{
  "n_layer": 9,
  "d_model": 512,
  "n_head": 8,
  "n_kv_head": 8,
  "head_dim": 64,
  "d_mlp": 4096,
  "vocab_size": 32768,
  "activation": "tanh_gelu",
  "norm": "layernorm",
  "norm_place": "pre",
  "norm_eps": 1e-05,
  "positions": "learned",
  "qk_norm": true,
  "attn_scale": 0.125,
  "bias": "qkv",
  "tie_embeddings": true,
  "parallel_block": false,
  "init": "normal",
  "init_std_qkv": 0.0168,
  "init_std_o": 0.00395,
  "init_std_up": 0.0168,
  "init_std_down": 0.00395,
  "optimizer": "soap_variant",
  "lr": 0.00701,
  "beta1": 0.95,
  "beta2": 0.98,
  "weight_decay": 0.043,
  "lr_head": 0.00473,
  "warmup_steps": 60,
  "schedule": "wsd",
  "decay_fraction": 1.0,
  "decay_shape": "linear",
  "final_lr_fraction": 0.0,
  "batch_tokens": 131072,
  "seq_len": 2048,
  "doc_mask": true,
  "z_loss": 1e-05,
  "train_tokens": 511700000,
  "steps": 3904,
  "dataset": "wikipedia_en"
}
Each number is 500 + 25 x the weight over the matrix's rms, rounded and kept within 0 to 999. Layers, rows and columns count from 0. Numbers have three digits each.

# layer 5 MLP up, 4096x512, rms 0.171, rows 3151-3259, columns 0-127
465499460505478504479483510526507498500491492517526540493446486536497517477510480516493462488486523524501537486440517528461518496502489465552530556508502500460530530506482480524498524468447501515453526506543558546500522514484483520468510424508491495460509493516515486486513494508463522517528509478508476511502502511507502449504518486515543517518512507533453497467532520460509482466497
519503488495527514474455509508534477500499469545494515490505519494454484493463492450497485491478490511547514497568518499489528481487521488517485493509525499467526456533523512524453478521503469510526551530486500553508520489484487500437442528495479466503508443522514507511495530534528491467500482504518506500540539502521478477535517525511475492466515529463511485470516488526519489547475
487478527508519503497495491487513513521485482524507489458503484501529503488540462517506498551494503521487528504469465500511552493522515507492540510468529523534493484503499497515508478487559485490526514485466512512545470504485443508529502498479498562440496517483496443494514505496531494486474537503491482583509530482461508510462512529507502502489443505537504474487568498472461471477547
541516507496514488492523520523504521520466531490461489509464491492500517500541531479500529490481484493517534478451506469513490478522499522488481487514507500537526440519496521526461527524490545523492459506498531528486517510499497535476508500431500525472536505471502563463479542466475507513468531495485486501523479490544516519500535420518548514507489471453491442488510491509503490515490
470518521496485481454483527502523513496490533542483463534483498512545469493491465520512493492517527508520515497503490505513459490530502500516504479499503527462522481464484469517462496508488450472484514515533470550492510497471526484505472516469482518507535501523512473484499535492515496492478485497544499494508523537564468506522491482479510465487531533471475465475489515480488506471503
520508506511520468506555495486521478561522539457516465452507470461494479504534516513487515471472527519504530467490519506449514494504502457508487516513517479495482480475470492510509521488519503550484503487485475500532547455521451507523482523480510517523465491503513512495485502501517512477525538487511467510494487555528467477500496498535492490490536445498471474493509477504502526520511
532517502487510521519509490456518501494497427510531553512529471494502489473502494475512517526505490525455460492480506510536506529528473485466448507510517507452482477511521510480507512474521458535514505509491507506514509479506502495477528451519502473503467476510511509482500475503539522496501513541489503493521496468517499503477509513527489494475514523518502500525464486515500517523512
483510518523529486492458540524412485504524499516501477467532477505567487508501496539442445472543510549423497516536478545501510539502494543448555509473505448512501555487471508509517501484555471465484479495464483450475490522533494494466475495487506424452503519506484481517499468481543526462527514524456520483481518490534556445451532492538439478510535510536485507518555501554458535534511
557470511504500443508486478494473524529444497464537450553509513488489523515513489512502478519485501430486543496406466505514520503492511510511468512539497509501534529454546528520533511492496562505514472479458497518512539470465556553503512506493497560539472526518552522503508479475458496497514464498460489440527472554512490475495495476485490519500502483487499466473473473501463462523502
508470481533546492503512505452543487532489546461514539471512467490418516527498507455492501511501510526452436472478462529507470444524486531505544527532444474480489511498496499550472526517504471505482515490491453529460459496494541483463456483486506504523537429531483543510483519474542481454494478476509485528507502522502509471453496507530491500503504509530507514478505484507500430481510
550486524527540464470499514514535513517499492514514508560506491525498525506475520473510507527526542506520523518483494528444527499500482510488482463498487504527552511514494526468546553506486492501493493503476460546436528488512482466537508487509529505504485480477521500501492502541491484497520515518496510499538483500539506488466504550460509495510498476517483486481456542541486489542504
458471474502532468490514483481500485551496495493520479481511483513527481525514496525519478482523498456507520422490537472460457480509475494466483528486511522460467443487480513501507498466485464511517470493550510496521552544461542478492556504534506520520474477454473524488519509506491485491503488494492489488512504494500523507479453485489520525490502518518489437492506511505460490507514
507503489462532518474501532464486470499470503518488461490503468488510500535496494556509518475512493487482496497476487488530502490484437541495467496506521489531528501509485485504472479492527525534487496492520538511482476482458481539536491526503486499494495490489519546531538510504549499508490491518502508482512478531485460505494480502498515498543541512494508486525510491473478489511504
515523508483475485556469493527534484499490531477457567551507478541511487498464482531465407493489514501449511486506497493530466493498489476475490510493501480537493495488504482492480499499511495521500452518539509486467523536495523530488521525506485506479510500499503482509467486539526464513491481521545503500477504477531488552519547492512509541494501478496534485493494528542527467477459
509478501522508497476497485515486509510512509498515500491477466466501483481516488540528462524498468488533467499508477528503524456529507559483486502526549490459526497492508474545490510488510516516549501484523504521538496498504517502534463493480505466526476526479513459471477506499505502507470531510565473514471452455535466477523518535513487520475438505489501518494486478490503513516506
460477515532465558489472531493500498499484544516487511467505408528489475520537501503535509533526494587495519513544481538498479561484501537553502504514494481504524515489467496495503516540489469501502471487520541516534511513494522498441488521514482483485500512522488510505490511473491502445454500476515499543480485484512522500502504537520487486522480497499469554488510481539483488498538
488446487479495524533519549488474492488507535527490499474520528527552480514493512527528494490490508473472527483477471490502496512482452489493491542499531516533519539500502543504447537484482498527494504474528482509497472478489444479501529567436483551515523526427502517485483531550429502526528502508474500474447478504456523439518442493499460530516474472508518508501499492478491518486487
474505457519485524506512508481509480513517503476508479515521468484504517511477510527491521504480508515514475468492500473494513513525502498541477522531467514474483489498502483492494484506552482427497484558538496529543542503463495498451484491503461530442481515474507480498491539490526463474512497489504514510513478506480507481507490451465479530458500505512506490498464529536497524527504
497510496498527519516504467511486495523479500506460494523439489487505535488485484524516522508474468469488521516497486507480510489509449534488478502512460506489491474475480466512539477484494481531457498498462511496470446504486516524487486500504541528472543501511483510496487551497511490496502494532517501502493480520498561493524503538545476548502488486521511548548488491527501567530542
492431487488503506493487552550505483513522476491529498493510486496527510508507453492507480512492499490453503506504495525476424496499499528533478501473556519500506504514470490496543529475483516520536474491497471484469529532483503479507484511516512488517530474455489473500510482459527562503508496484488491462512482506514516529510516493459504486521509518498485506505479457495495486502489
526507508515459513510521498520526487441514514517540492481522506519505453510487511512481480498504489462544534458538500514491506509519493497535493525514554525549551484475539471527543476530485473506543506499479505500487501565493491517543449534467476489576522527518454496493471513509464522478510482488521460490515530506481499523488477507482448501493512515498449516513490495509499500506469
503489469495537489522550509518459452522502551533503479507487483498502492476505486530540531521479479512483518492481468528540551452530478524487538508496482515493528542525462521500522500484526470516519512489486497473519499477472493484497555523478490502487501485478533495503488530517526494466470497534509462466514502512514533493487519522531507494481458522532487468496484500453460470528507
492493526529527446490525489512410474474526508495476426514526517509504502513446523491513515489528471456525515504521483497534493488490531518482511529490475507498462477452490543453510513508534495526488523496493529494483450502495491515533505440506478529505521469503513469516499484461465514507489529454571515458530523468523563498471467477497548494524516486548491534523509485449515487488547
476487492504526511521521512499470491537508537521506491510490505506504460484479556498490487504536478485516534521457475517480485518483522535476491487514488525544504470526558531497505493534527510496524481485549528511518528557520518495488558474505508492475522490527485505537516517507517515450480464508507486498506454507508477517482492495481527479525519505491537516507520521518504511530507
508494514468475535538490475474465463516512558497518490466527523508510520504473525523466493545521478507479461529551490518436472524538510467469519509559504528505487518465465505547460552503512455503471501501497519506538505467464487457517499473514515529527526496515538491497512492489517492527499568514490495529469452496493502489585478553469565524522503500467498453493499456495540448488486
484489519526471480495512542475521527480412510463486481464517513450500466512495493508491560534541497503497566482487515460495466466481525479538553536510494551501493523536541540548478484530452499486484552455495485502492517511503524489482483480436506507524413543495485560475525527525542477522507495489523502511494480493523553525496479536484506508508550502475509489504493488539534480507546
501526486529461496498490497491466469482499504513549517542468506500510497518479486508467478507537531527469531516509498467471485480513500506447498513527511511531519523533481498486467517532476489542548515517501487483479528482454508521529510504553515489540497468498513486525512494505476508447517480546508540515510503474516493458495469497496511504485494500524514507456490484471490493485508
516487460486491512496494478472510501507428527479550490527496501498501531533530494479504518490478504572476475470492460503495486489489505495503543529467472447538539549505470535466534512493512485490513495456525532511560538444503498517464461540494484498505512480486522479494505482521514466520533474472509473526476519493493507507500442493469464536540507501468517470493448514552490532533525
455466486501544470513525479519491525507491493496510486490530498460503476499511514510549518466475552499503512452491478505444503455511525483512559503506496477532482485501534473488489473514549460499535537489524511493520482519528455497519547511494486504559492478494481460505455504488471507504444513486449463510475505482561448484496454493492498533466476461498447478512482528430488473508508
461481494490480487531532505502535506533515549511466503475508505483474504496503525477457464499475494467445544487492555480480484534466465530462529492493524456530514496495478493517459480533490535535482450523446522467529525511502500517469504526478511501472507509481538520533509508505505520526520507555465518551493484543522504540496486529522511507476478466432501512486520488486474507479428
451481483522468511503500500512471466455483476501547536503496491511492500510475513462517521494505530465497510514507508505521502486504466511531487489547538489485511468488485488528538511490520508454491511514478484557541513517481462477543541556518507497505514468482449461543542508454523527465515501506489493530518504496472459531491519517489507487519523526501515531501531484508470484473571
475462479506490480510475533550507479481454499481486505473539487498493455460493511492498446485516554500498537525489492514522482538478522496534485462498528502487488531499473504516510489507432454498531504479485541552458499496456478458447523498510522465492485481510519522515474505529513512512514490479486534460472496487505482470534489485494539496528523489482489480494499492529530539494450
508496506517473491504481496501502475486473481485537496517506521486538533502476499470487479479497494520487486549515482457487497470445450545510502503490476471507546484520497487496510558475480492492495487509491509497493494576489529475505452522507502506508471505485443531509531516501502497454513500467500506496480467540492535532450488491533509515501483491544508462510524495499523499462482
511464502521494497524513479527490481514508530538515498496498500477515458539475504526463509488513498500493498502487467465536533504480502517538523539487476485526493497497470535480516520476542507483507490499481496487499538465469496533498506469533505499506506495491496491479486484527493515515462506513471494523484482479543484529519517500495536509482540485536540498476520445494474490499509
566450480465505489547509487526489510509531485473498524505473490519487497520521476534452503545465451505526488500520490460511524462505478471528500478523549508508456488447527511495463482487462471495515536546487506529478476513517540469523483470479540505485469496474486531468514507466527529498498485475462510511435507488523531512542454504525466463488468478518477522460525473533545462485548
521500491516503531488480548547550519503480484525497463478510492503506457498500489514546492530498539504518489526489532511441490521503500515497461527476478510490508535477455471523467474526474563509492498513494526482487556492487448489517481490496482514483499494500475451534497516541522505490487508475551493530507470531498512540471515511487498559525515497511508514492511521497500529461516
514518501535536492463490484534509512533481538542479536521480515503505464497522526458451472506504548506478481491515506494518477500516501469475479476497518484499523483445523555501494540457524494564527507510503533476532510496480525455486505486484485476423441528493534479487501504518515512497487512511483502531476507511472529491509530484468514461445469463505454544528466455482550517500496
559503540534525497498512479510525493492544521527490457522519527485485512468529480525484525453503495472518429466519503509479471514494498499492547462460505492517537501418518520487482452482551505525483495524515470471508488523518502456495461445487496483516488502525529471561505497486478506516514463523500449517463499526517507548497472472545489553527528510492519498492520526443487494495530
562465513516475526446518496452513517466482475496466537528499515511533487481511479509512507495490493444491489508518487490571488528512485535464505458509495518496501474504484500494523473533466478459509482465535515526511513461461457538516479555513524533472527507488515454533528466494501484536489469490518518474506487495526507510497496510513499467497502533522519542495562522457526487489564
489468430488482492511469500475463519532480518486473500505518509518584533462488529544484505491491459504500492506534484548487481492496514509551494513507498506562512519502564528510492461546467534473450476517509510523436508509462471468513470503534524518521531494503510519528544508504446455467514513511537504521553506481482512528517527483517463478529525476490509477507462489466489464536504
514548511514505502513548481512560524523552465479489499527512524525498514493553503502501516527477509519507474524483491492500487522518488472487495490505525550502527523473531536537493528482486525486489507525483521466477467501470460454509457501537510464482492535493567478480519464525525471513448488463487471493514473489500457531516488526535466525535468488512518561481482498488471468465489
464475491490478509494528511493496520490534482532461512509487515492546478476494504499495523495495524511486491500509468492508480472529504516507517456492483496516496487510497498498529515497542527506487476519510533495560461545494536484507478525492476485495486488503511520527512492530492473490472488481515481464496478506515538541460496489520475504472528523494477544554545521478499485488483
514454499516526502489498482496522495474539506493470522484485481487442511484495519499498514476511518487493533528522508512522517533480492516521496498523493493493482503492464491510530492538538495463543507500476542484470481458518505471475521486481481483509525515504489513539500530487502533514489529498520467526481489496534540500489488517511489489545488532524535474508483496456540441434493
468501477463530516478474473429546505539493486511512464473435509511514524494487488459543467506566523542489486555491527542475550555472512473502467489508531494531452448520521488522510520497489485485455529511440525453483475447481520489518536458480494474491497513514495453520513452549506538521498552510455485531475484496520509533475485485507466490535502513483533473491510500505505461511500
509513492507464497508490507527498484506542522536511492503525543490486508489514476449514503514522504481493521475515487514494519507522486490495504530488528496483487510483535501510479491507495515531505530509519496491505483509493545488533488501510479519486541486465511501521508482495469483515460503531502520505510482482482488469507515491495506515470517500495517477515542520499524466523482
506520518518480471495524479478480490487521533524526499504571480486485527505527489489536493522487529525491494470471527469491516471464448502499469505484463496502492474489512498485503486500513485441552526526477535487506499543493485478478511494499486506470460487477471518515507533475500466506487497504492479497521494507476466513477479511538496470498496493463480541524517523518522492519491
511467468520489494480492485522454477470478512513523532465459501498523510503493473491472486485497484512488518462513479558441533506547465546509462457481466537527481477445489519508525481558538519498473490509509440465507447506475486516528521491472548502473491487526525508512492494516518460521452479516526492450484480474498516516463453481494530495516529519501488503473533486510531478511492
459492503526540505556463500484508476519533479502527468481487516487523509467505531538493548500532462511512497492506494550445457495509509551500502507499514465493468483503490515529485456469497514502452504464446505493512482490524523494482466502516487552486475488476528495494485486504505475520501476496506490523509455539543528540541519467530419500478523474514496513503543501442507474518488
504505494483513503493518485455500485546519507502560519542509522505484547500516504471457499531522490511467531475471467489475477458529456534474503495534520518460478462454485511475468527479530471517508495513504474512504483491500485511493484506504522494559470499521489520481547501495508570486463531532494484496459480520536518503475487518507453521470489478468522483490480525483510501529507
502471510492479500520504477493498508457516508487524534473482452509492518521478506519535501507505491463562520489476528508538480493486503518515486495451506515496514523470498494483549480462474504483498504512498544527472531475464477500525512507485435455507491528486512474479491500526518479497512496515478497507514452537478480475462482498515462508502567537513505503489579507500493512466512
474450484515548502566508534477518504518469554510527545528537500525459467472513531499489488513522480457530526496499519508527476466443486496480514495515491550494482503499519537495488493479576526500513467497495519452457518485441490492522538514468494485553503455502501468493488533504499513527475495462509511525518471508499540448518452516546478490487509532467524561514485460555519447453485
521496469528512539502542446464490489524482500519509467505504548504486489536496493527510480497516530522491484494516483476472523502516493500487498518474504520500483491456481484516497489467531466507476543491509489514512442486530477449554519526470513510470491506499511466525477482539496537483513459531519487482496481494495558464486499469473502549513523536536489490440487535505518470511531
493496515449522497536506457533499519550472510484482497510474519482491564504543513489478442509475496466540523516495491468485495484477470500521470515527500489451504513495502478505508501494517533523489519502534531481502488488449496509496452522519491492477498502506493481523474513504507458536483500530474471508521474511543532460527520489527525502494483504531477472495497507529514478484472
520471511536497477458499503492486446501513521523481510460508532491490495518449487474495471557484510517485499489536477523520539445497494485484465473463541498484500453460500486452488491476489509468494515480463513477517532521526513482478477494495485454520485503479544453486503504487488517503496485486465517501479505529495494509516516491521495466526513461505497472495504480527461483539502
502478544522460490497524540511518490499564490534519516512533456469503513476493518480490495490508468548493508507507476502462484493504474510451529518502518538489499504500499515504482526491492527458506537557496472514443525501487515488519505458517528497448501509512509507488513490484501521542473469496535466547530480455516445489520534499538501506527500503517471509527497502556492510456470
502487522540531503530506497488505466492485509508506503500495489470507502496483495452550455517494462498510526497511497481487498463490503487498450523497463484490495519519497507482525458510520487462514483518487481503509534514480504509489468522480498471500522519513474492522459504489488497467507489512499490494479504509514477488516498496542563511509497504537497500503510488432529516539505
520497457525465498525481513506506487530501535505525493482485498511481516507515506496542554483477522502475490509477491490473545516525443503491485508498503480500448518505528479495526502477563518501483475504516483513509518506492488517455527510499450494482482496494513502501488551514478510489521506512473522522487457504513495494528523537504552488496497484458486495515533493469502498540492
504544505493494482476471520492514522506502518452494545494479534488511468516507501515510503519513498523472482480441503481511512496485482532484460527492485464491502457526509478514488464516480507511470467524506467490459504516503479488537482517529501476506504512483485517513511477470523500524508500493558496521503482544500504486506510529478481512476489505484531501516489543447512504523523
542500484515493533501464514503515524512480494522539500513511488500493542489484488507452460492471508473515539479534519492488452497512475518491519505509481508498496500494517507472501493506549516476532504504501528506473488541475509516516500516486501497456515505479486546514489490499527518546524479444496500534511511521492521495453493463501488481532507501521519497489457501531536505506525
506504521487507523511500516505478527512540509478469488506446503501508532457517493470546532525466495483519491518518511534480496479482454529523475512490470482470528466483546466475465484517528511507498490510458458485507497507501521511514498500503532511488548484495463517505505474516489503481530482539527493488514468479491491447521481492486514478537487466543488498515494424536532540470460
490508454513504461501464523505537522548500499520517500519490471486514493487500471537492479477479450520511504541508486486533481498514511486479491559492529519556504502462513528470509464446496510490511505523513517573497514492498504506491502473490504461545488487467491483486483506494524497511453488501454504521494513522504501479535497489551517511545517486517505497474477492477480476505518
458536492478522464551469548480526496494507511514481516516508541498505489502496502467456462522507499557509512511490511513524468497485489506483467503518514496485492479487498500477473511514540496536484523523471500441533457490492538484466453501479507529479525544461530489514523536480507520531502485517500496493506484495501515506459509504553525465522471485492499521479507518543487520508486
476495461493479528520510530479519476459536511455473498493534448536532544483525497506494554480477493490498532454497439489542506491553522523518488500495463529496490475515484511530524483453496482462444511495484502506480515484488507496439495550539530516459485492505451491512509507545503462498467467526485530485472489452517525472515486512504548477500499477505459508526493509507449513455504
502505514473520460486476504495530519467486521506497497501523537463464450469475457519472466563490478429539523518525553505476464529481460525496497483505474465504537509506512512473490519517486458489564481474496490505566503541477517526489484537483550504473490455464500543495487484530500477511518453508475504497478509493483469514440492569487490514520446470466509517490513560502499511515514
547529490502487502477500521515525476513536527531535505476486486528509472510456549509535465518490504521462513481510487460504512542481476476497454533461487498480480517523532511513488463499490506513502518510490498511514479508521477507512525501471518549522471507459495514469501546499552506513499468538497486479505495458510487486519522514510541512488492493488506525504498518491510524478468
510501470464494523476510524506543479508446519507519502506511521509545504469500498507550492534545495479514490476475483494495503509475452473492485477490450499541499477514507472486496466517531520472494527519500548476507459534505480510507545511483499499476516512456495522534482520477465529518489464495519551499462495530495523517535504489537516499521501462503546465521528524456548490531477
519544505483474517515467497543484470556561491500506518496501532458471536471517495519533482486583490503482479490519513494511539482538497530526523543503513483478500478495498483489518513532483442507519482496482522524490439493500495503463522512506544550424496516505505485496458496478487463501493486485529490525479532488554514502477490514535519479526475504543502531506523533496532477463495
504515497507482480528509524518499490456484522483510490494493482498545502467472487539497475511522497525474503505537470474517548459509496523512492520561487500457509504481526506518505481521475465505504519495469482499540486521480476491512473496528494537523536494514488486480502464523540508481490493496460490499524510524516523511486492505488484539494514489494496507497506507513506526486506
466524458505548480494439512511476510514530466521505508536505447514448562474514512497506522459491466518499504549512506473504489539505424531484522512502515519526529498517482537489525491496534470507546511514468513507524486470472493416422505489483529499530465478500494502493507518534450518486475534543563516486450494543530530503543514493510507459475473496487471470503470511500516492490535
476484496522480535522508517523530477540516497527522511556448492509528506487449499477496513512510491526529473512500513506502531462495481510456477500510439480483508468542476533494491501465519467536533567493573509538495473490507482505498486470483532496479501510557489472524493455543543477529469506474502447477538479489490499444476514488533500467541557518510511537523510513470542499515423
523494510505480465488494562473501501489500468471534523476528506508549529472519488459497476507528509479561524504482488553443499508527481507458489498473467510502487504503478488515480513540517501449525484535490502491548534495476511537492499517487497498470511526549509500544523558499501490492517531499514492525498451486503516496451500519540482541505478499483504549461569457506460507475519
448498490520490508513487488488516485493509522512498480442511503475511529500535490488512466478523482499484558480514491495479505493520538475546491520481457535552510495467484529477505484500463484472546468476498482491487485464543533480469438568495492466487523478519521529490508491473485490504508529491506498527477502458539512516536496476465553478517530476483463488501477526508491502481501
509472456509520479472500519552506516523545493474521534493521527504509498507493497530490505421476487452467478482534507492467511527509496493464504480477490526501469517503502475520549503491520498502528532494503517500532487498480484495549531534544506459519489472540483485510544462464530537499482536463538487513481503489508538513505521482540487501548454487487505522490532495517498460510483
475461498487504489479539470513514433521489461469456528479512520498491507513491506525508482478507439519482532466553515515519520496458509518483481519491511517497506515505509485474507470518495490488484506512457489472502493492480491534511494503488537480465503495453451519437479536485468522476478485496516475538486497492491508461519503494483516485498491501507484477525506506518515462503533
516502539545498563482484500482563486555485458506518499500522479534501488517495504515500493524505477532475505467506544508506499481508503508516511579504495507461452493491480474521495497509490489528492538503488500521496514527490474456484555504464501487541484478536495474528514501500467537496473512507418495545526528486517503494459440496494524482457516486539486491485518466489475520530568
506484495540520515490540497489480439526509523467498477521507490501465511524501470487499512470513511477547539522514524464511484549560495533543488514492479493535499501504479511495536476458503456505511525503518498505501469449481505483505478553552458514499523448506506504498498545527499499490523496520491487502526495454552465467486516508486520528551488492527492480493546447498478504526504
537528514480496477471513500524491478494515482512499475542546489464518528516473539520492517503461505519490494427522471459498490532526478485480492482540512463465520487526490536506476458469563477512497482520494531472537551507487478429494497510468488529469508520529519480492513529546479492471511488526485472453484498550484522559500463517531519470485485482467511496492467484499468505498476
477508500507491511500524526492510535489509548507517441478497537471467426534491465497459477555516484471515489508527500478482497473528501502453480527532469547485492535531522510498509535504505478515479492518514505482524498494523514478494566504505520450546494521522509462492506514485517523517453563498501502506547520483525535490498506510468505509496430495524527521514507494524504469458516
460486512479526523491537456529483506502517472545457513468548527525523505436495443513500480476524484478512488514483501562485505509513488495472533542540479541527486492492472528518485509468555511502486481545464520487517505510501493550484499501460490501527483502500572545535483492516491492473510504544525430506515532476485504544485513518488514532483501500516519511501555500455536471498482
508479485484500539498497543528510527506481484543505505540491515487479513536519445432478520514475506488521504502490503496512508483495483537541517499518504501453509465454499507529486511507526466492499503499490494538504473463497517529518501528529501503507503480526542515526495461504518491485498476504532465480493507474502488488549556500529516515487485495495513469501503501470465494499537
482510479506484527492501516523517457507496467463512500438530473493515464482498523504483459510520483464496509487492488525460496481490537521508479467561509477466483532460505503505439466531490529519508503483496466453512468510516437503501465489486490494497520484521492491495522543469526467494480485497481539529513444579511507532479489495484495523515476488536503516481515510503484517535461
507497495509533441515498497512476491459478465483480491506532474513452495514498426518512493527505452523561508509537524496494557555525501474452484537500459472494514501500491482493506516477477511470490513480475497547493504504511489492503481455559522482505535485484454508500455477493492526481492532481563470528485495518513536491530477497460515461486512489471504529505507544511502524479576
481463507519490485496527485508496551491525477495509497525501532520490508482517472524519538494462504525472524537490528484524500512522498453507445503505505516491475510483488513500467517507515509514525503471484499505515503492477490499498478488529487497484472458490501457496485492477473514488532487466567495533511555511461477527511515458482516478519530472511497470519472524478507494511488
482480502477464505477478476485526495525499492461500509483510493482523504483518502487491530513529464536498464534532500460456504491505490489484512497525511519518488532465542484498528492512470486488474496498500536551506501465497477458505509525524484526465470476508451507511464455491495472508536467478476502509508526524491504512506511505474519500534501487511497514457512488471492486496476
523490496514524525475520527541530487529516536518466517523513525495495500490535473509493500479505517480525481512543495479513493503468513517519497510518501488481518493510494491509496544460525528491511473495464521453505503541502508484506533499476513453509479499516504526529481482486500516494471483531457546453480515500501515464494465487542500528496478436495463485506516507505534467466517
516489512526541484460522512466501463487539488521488522467460487536500508500482527496513456508515504506483470498563513554509490465506528547531498530504564524496504497482489492533517513475551562483488481508525508551481540474473531510491546463508451526529463484516520497508466493501462486475533488509463505487502491498537494450511459501486525507480461477491449531503521445480499453521493
492486477510482523554494532510496460493505512481501506475498506530485495480501487483532482483487495496504481546489494492503489523497498495506492542500490511521540502501494480524512509514502538546463506508458541500523535522483504481477487525513464471527532507452476480540518540535527512490532467513471498524540508488503485484483445509523495459530507528522511508489503461497476499495503
457503500530477503505512501514524533522482511474480490443498501458497532460466508540484495521519546495485501520525501522528542484536513516494509506467491515538527529523450524511440485479508480446489509503492506495473498494475522520567477526542510504560530519523489516504497495525519468474519500455522468511494498504515466480535480551514537453538497491580453528492559472488520512515523
546463498485485483492536471479525574500503532489512516507520517518490460495539512512464509460486486483521486454529474530465530495484463486532534494527476535521476525491485452528545512455530482535506511496456504519503532511515539515525519493498492513466466505467567515475542484478479503513529534499479478499514503490519508538508492538489471494522495459495519514472506546465489531473481
503490493469506469503480490518528456536498531519508493509485478506485476529491444563502511477479540484497519488485513500461483540522484476495506518455481549507505505487522533520507525495507516504552466503504517498452532505486522533434474496480494500499487482518510502483518480481489540492481456512548521450537487528483509493542509466496548507515519497491483495494486548511517481515506
502530452530495486509527518526477491451477538532467521484500491472490510522539509501498506464515479510506532477493493513526505491493502495493502476535525480528506483467500520510452465499488459485499490518491506500469511499520506522491547544510489477461474479502453485473500505546500531533472514523546523501510466490495496510530489490496479479472530506490522478483463494461487536461495
471454482486494503517463459515450551545512508517541480480489519500537539515502497537489448526515506513451524507513505551489536473516530512470518510521513499533467507525544490483479546551516527519481464510505506500450483495452513460538471504500500503541523494497502474524490466503489517468503528480499460523491518517520495509484475489548461486526489525484434502540512509503518542529527
512466493514472505513488471502525471501509483504513473495512500491506524472494501482515542477509515498456510544465484492527516528455536473494523502528487511485480475510500440529480528445491459494480521451494506536474507529484544489488503532478496493490508508463516471473510464498511457484479464464470493472499556476492501493522483504504487486453505517498492466524503455501526519489500
515477544484520506477516491514494536482517483518488502470424544501487512518545540455521517473492495507524489531491492496501474530476477504464527527461563482518525508520454494481545480465517483463523518485531565543484483487464517398495476515500511524543491464480515529501480470506540449501508507487462477442520491506494553458527474464502530518516494481492535477482498503488522514482506
500484539511519449518481454496566518507489496494472502468492458482524542484501463492460452507501490488484502499539438505511518517480509404496443522460515528532495471504495478473452504540500458509485506454491508504481517503514496524515475489541484509478525492500521473533558479478494547520513531508455479517516457505517462488489517520491506521511482483520523502490511475504531540503496
497471491513534446498501498515460501576520511521453487498506467480515517469495475481486483522499474497503550506534490526487521507477510547517517506525532493478555487463485500485492513488492545487521541502503488493556513489482474456491472491544499538510475534492526510508508464503510469537497519470501490486542470499455541496514508551509476533491491469496478500527523515485514465517501
504505498473502490528516552478535487482536475488444489515518507525522518525511455522482515431487513478536502474475499490511513509494520489501491485471514509509491524521500512526502445511481485528517513536497491494506469501464500515513534489485527469518509532512487450494496501491498513495497497490490507491509477491474478502481520481514486464499455483512533509494514464490529519460510
534479476477518460484522521494494555512492491491516529425502520462503479470529510486523507481488512510482531524516512500515500507499481517522478488545479456488529494504521495471534512492507487482458467461532498560478497479506531496529484451493479520483526498454530509499519481513499532488485498485514523463518528481497511515509496510496491514510457518498504447511473466462461547523508
535481522485494538509538472522431450464537444508482510509497513490497459485500490428513500517512507473489518523492478516486488530521541516499513503491438476474506476532504526500528497502554463499469504526489496524465504493549489461487509521474527505456508458483513500480469483491506497501528539520514485535469483496492500495526471503514499490504493484497477491485552505521500504502492
541452496471509470529522497509494487509486550504552490502467488467500515485526464528501495517479516469485516523522526477508487498528504484553491519491513486503556463496539493490489507500492510487509527494502534557464506494531509541485517494514496515528443476513487503491528482510515494482482506468529484493512495484532510504487541499493510492472523508497528512495515460535493518498433
488502502495483539481501533511516491510459450525502520450511505523493477525518491519531504537506513487500508522511549507515482508570428518500512483527509484524539493502530481505473544468507501503453518459490509465431496483520456498508501515483504518459473493464454471492501490482516505522549501572479513520522497493478482504509465473521517485516515508483468518509508497468488451514521
506512502490512503492491512490464487470507505501515513515461507510495443491492505493496509489490463478489504511534505485487499516482524517511528477506483480503517497511523476512508515491512481445509517539542486541493490489500500469495492495511477513500524490477499484517503513520512456465466527505498512469510485484500539514496529506496495501497509543520487487453504513525516458489483
477545521499501505489513504493483477499493536515516530477467495486458503479490522511490483498502502518464504528489514510501490489473490493503445529517509473465476485531532513466440461479450518468506505472533540503523485478472512510472551520489499507488483499534510533521534486479520490483532497491514489454492507485538504512498489499510518525529517484524497462501520501488504515473537
508512480513474512503489481475528471478453529500488503526475493525508490463497487526551517467552511514461538505509518525506483464512498488482480490525515518494532479517515462459496466545498537482562485511498538548528514510498501496505473498502478505523564489515511484486508497516549480500496456510494469508447508507525490542526468524463514501561511531495505467473482485471528488499522
479550517552513472479462502500556504424480508495501470501488514483509562524509473494486478495470481492530515470556498502496520493481504494456496510522520483446497479503484537438489517461464487531514503535485514478530523519479494492485520512453501500513487498473510453553466470487493522461494550528499541522501519495504487513477489528497488490503499488497515491492491460502489492536506
507522542518490489500484479473485530495513497486503486464505504492499523532528527486511545478523525505487516492520483489494499498459466479542466478529517484503515479538489491486460505513487479522481552493501507481507479518506515540474514520509487484508518466490504543503522496509462460498486524492482530498488516520502507498473483494473503502472519494523491490519495513571511499502489
517457495517489500507535504515459465501509542501527515508502477488510496538513522500506453512505510489493512476526509507515463479558511510526492507531498504506504526484454525492502514476480511504540482534550478475467475502505512531475455491500480498468502517496555533521510491523508492508473490460474510515491495577498490496522487468490484483492487490510450537499496498477470496543487
493494521519470509500493508494502508516507495515519539514485480498464537517495523531491499490541493492499525518528517443480501514503486491476514502511541537499496521463458467480478486485506486497491515509536489533509495512483528517499507512490519512487500475493480490494463506487505518499529477523448510472509490506514480490511517521473498471538515501470475506493493516495466496518474
577477486514558504503539507522515530518482534435530531430493497471488490523561492483507488504506477474467539544532513568510554517559506499477543502478495513511430459513505493525426527490463523550537522492517498450507439518523552526570464459505467505512501497467518505513452470493444527523503551517471484482503482511510521484489519478466514506537499491488499520510500496450470515517483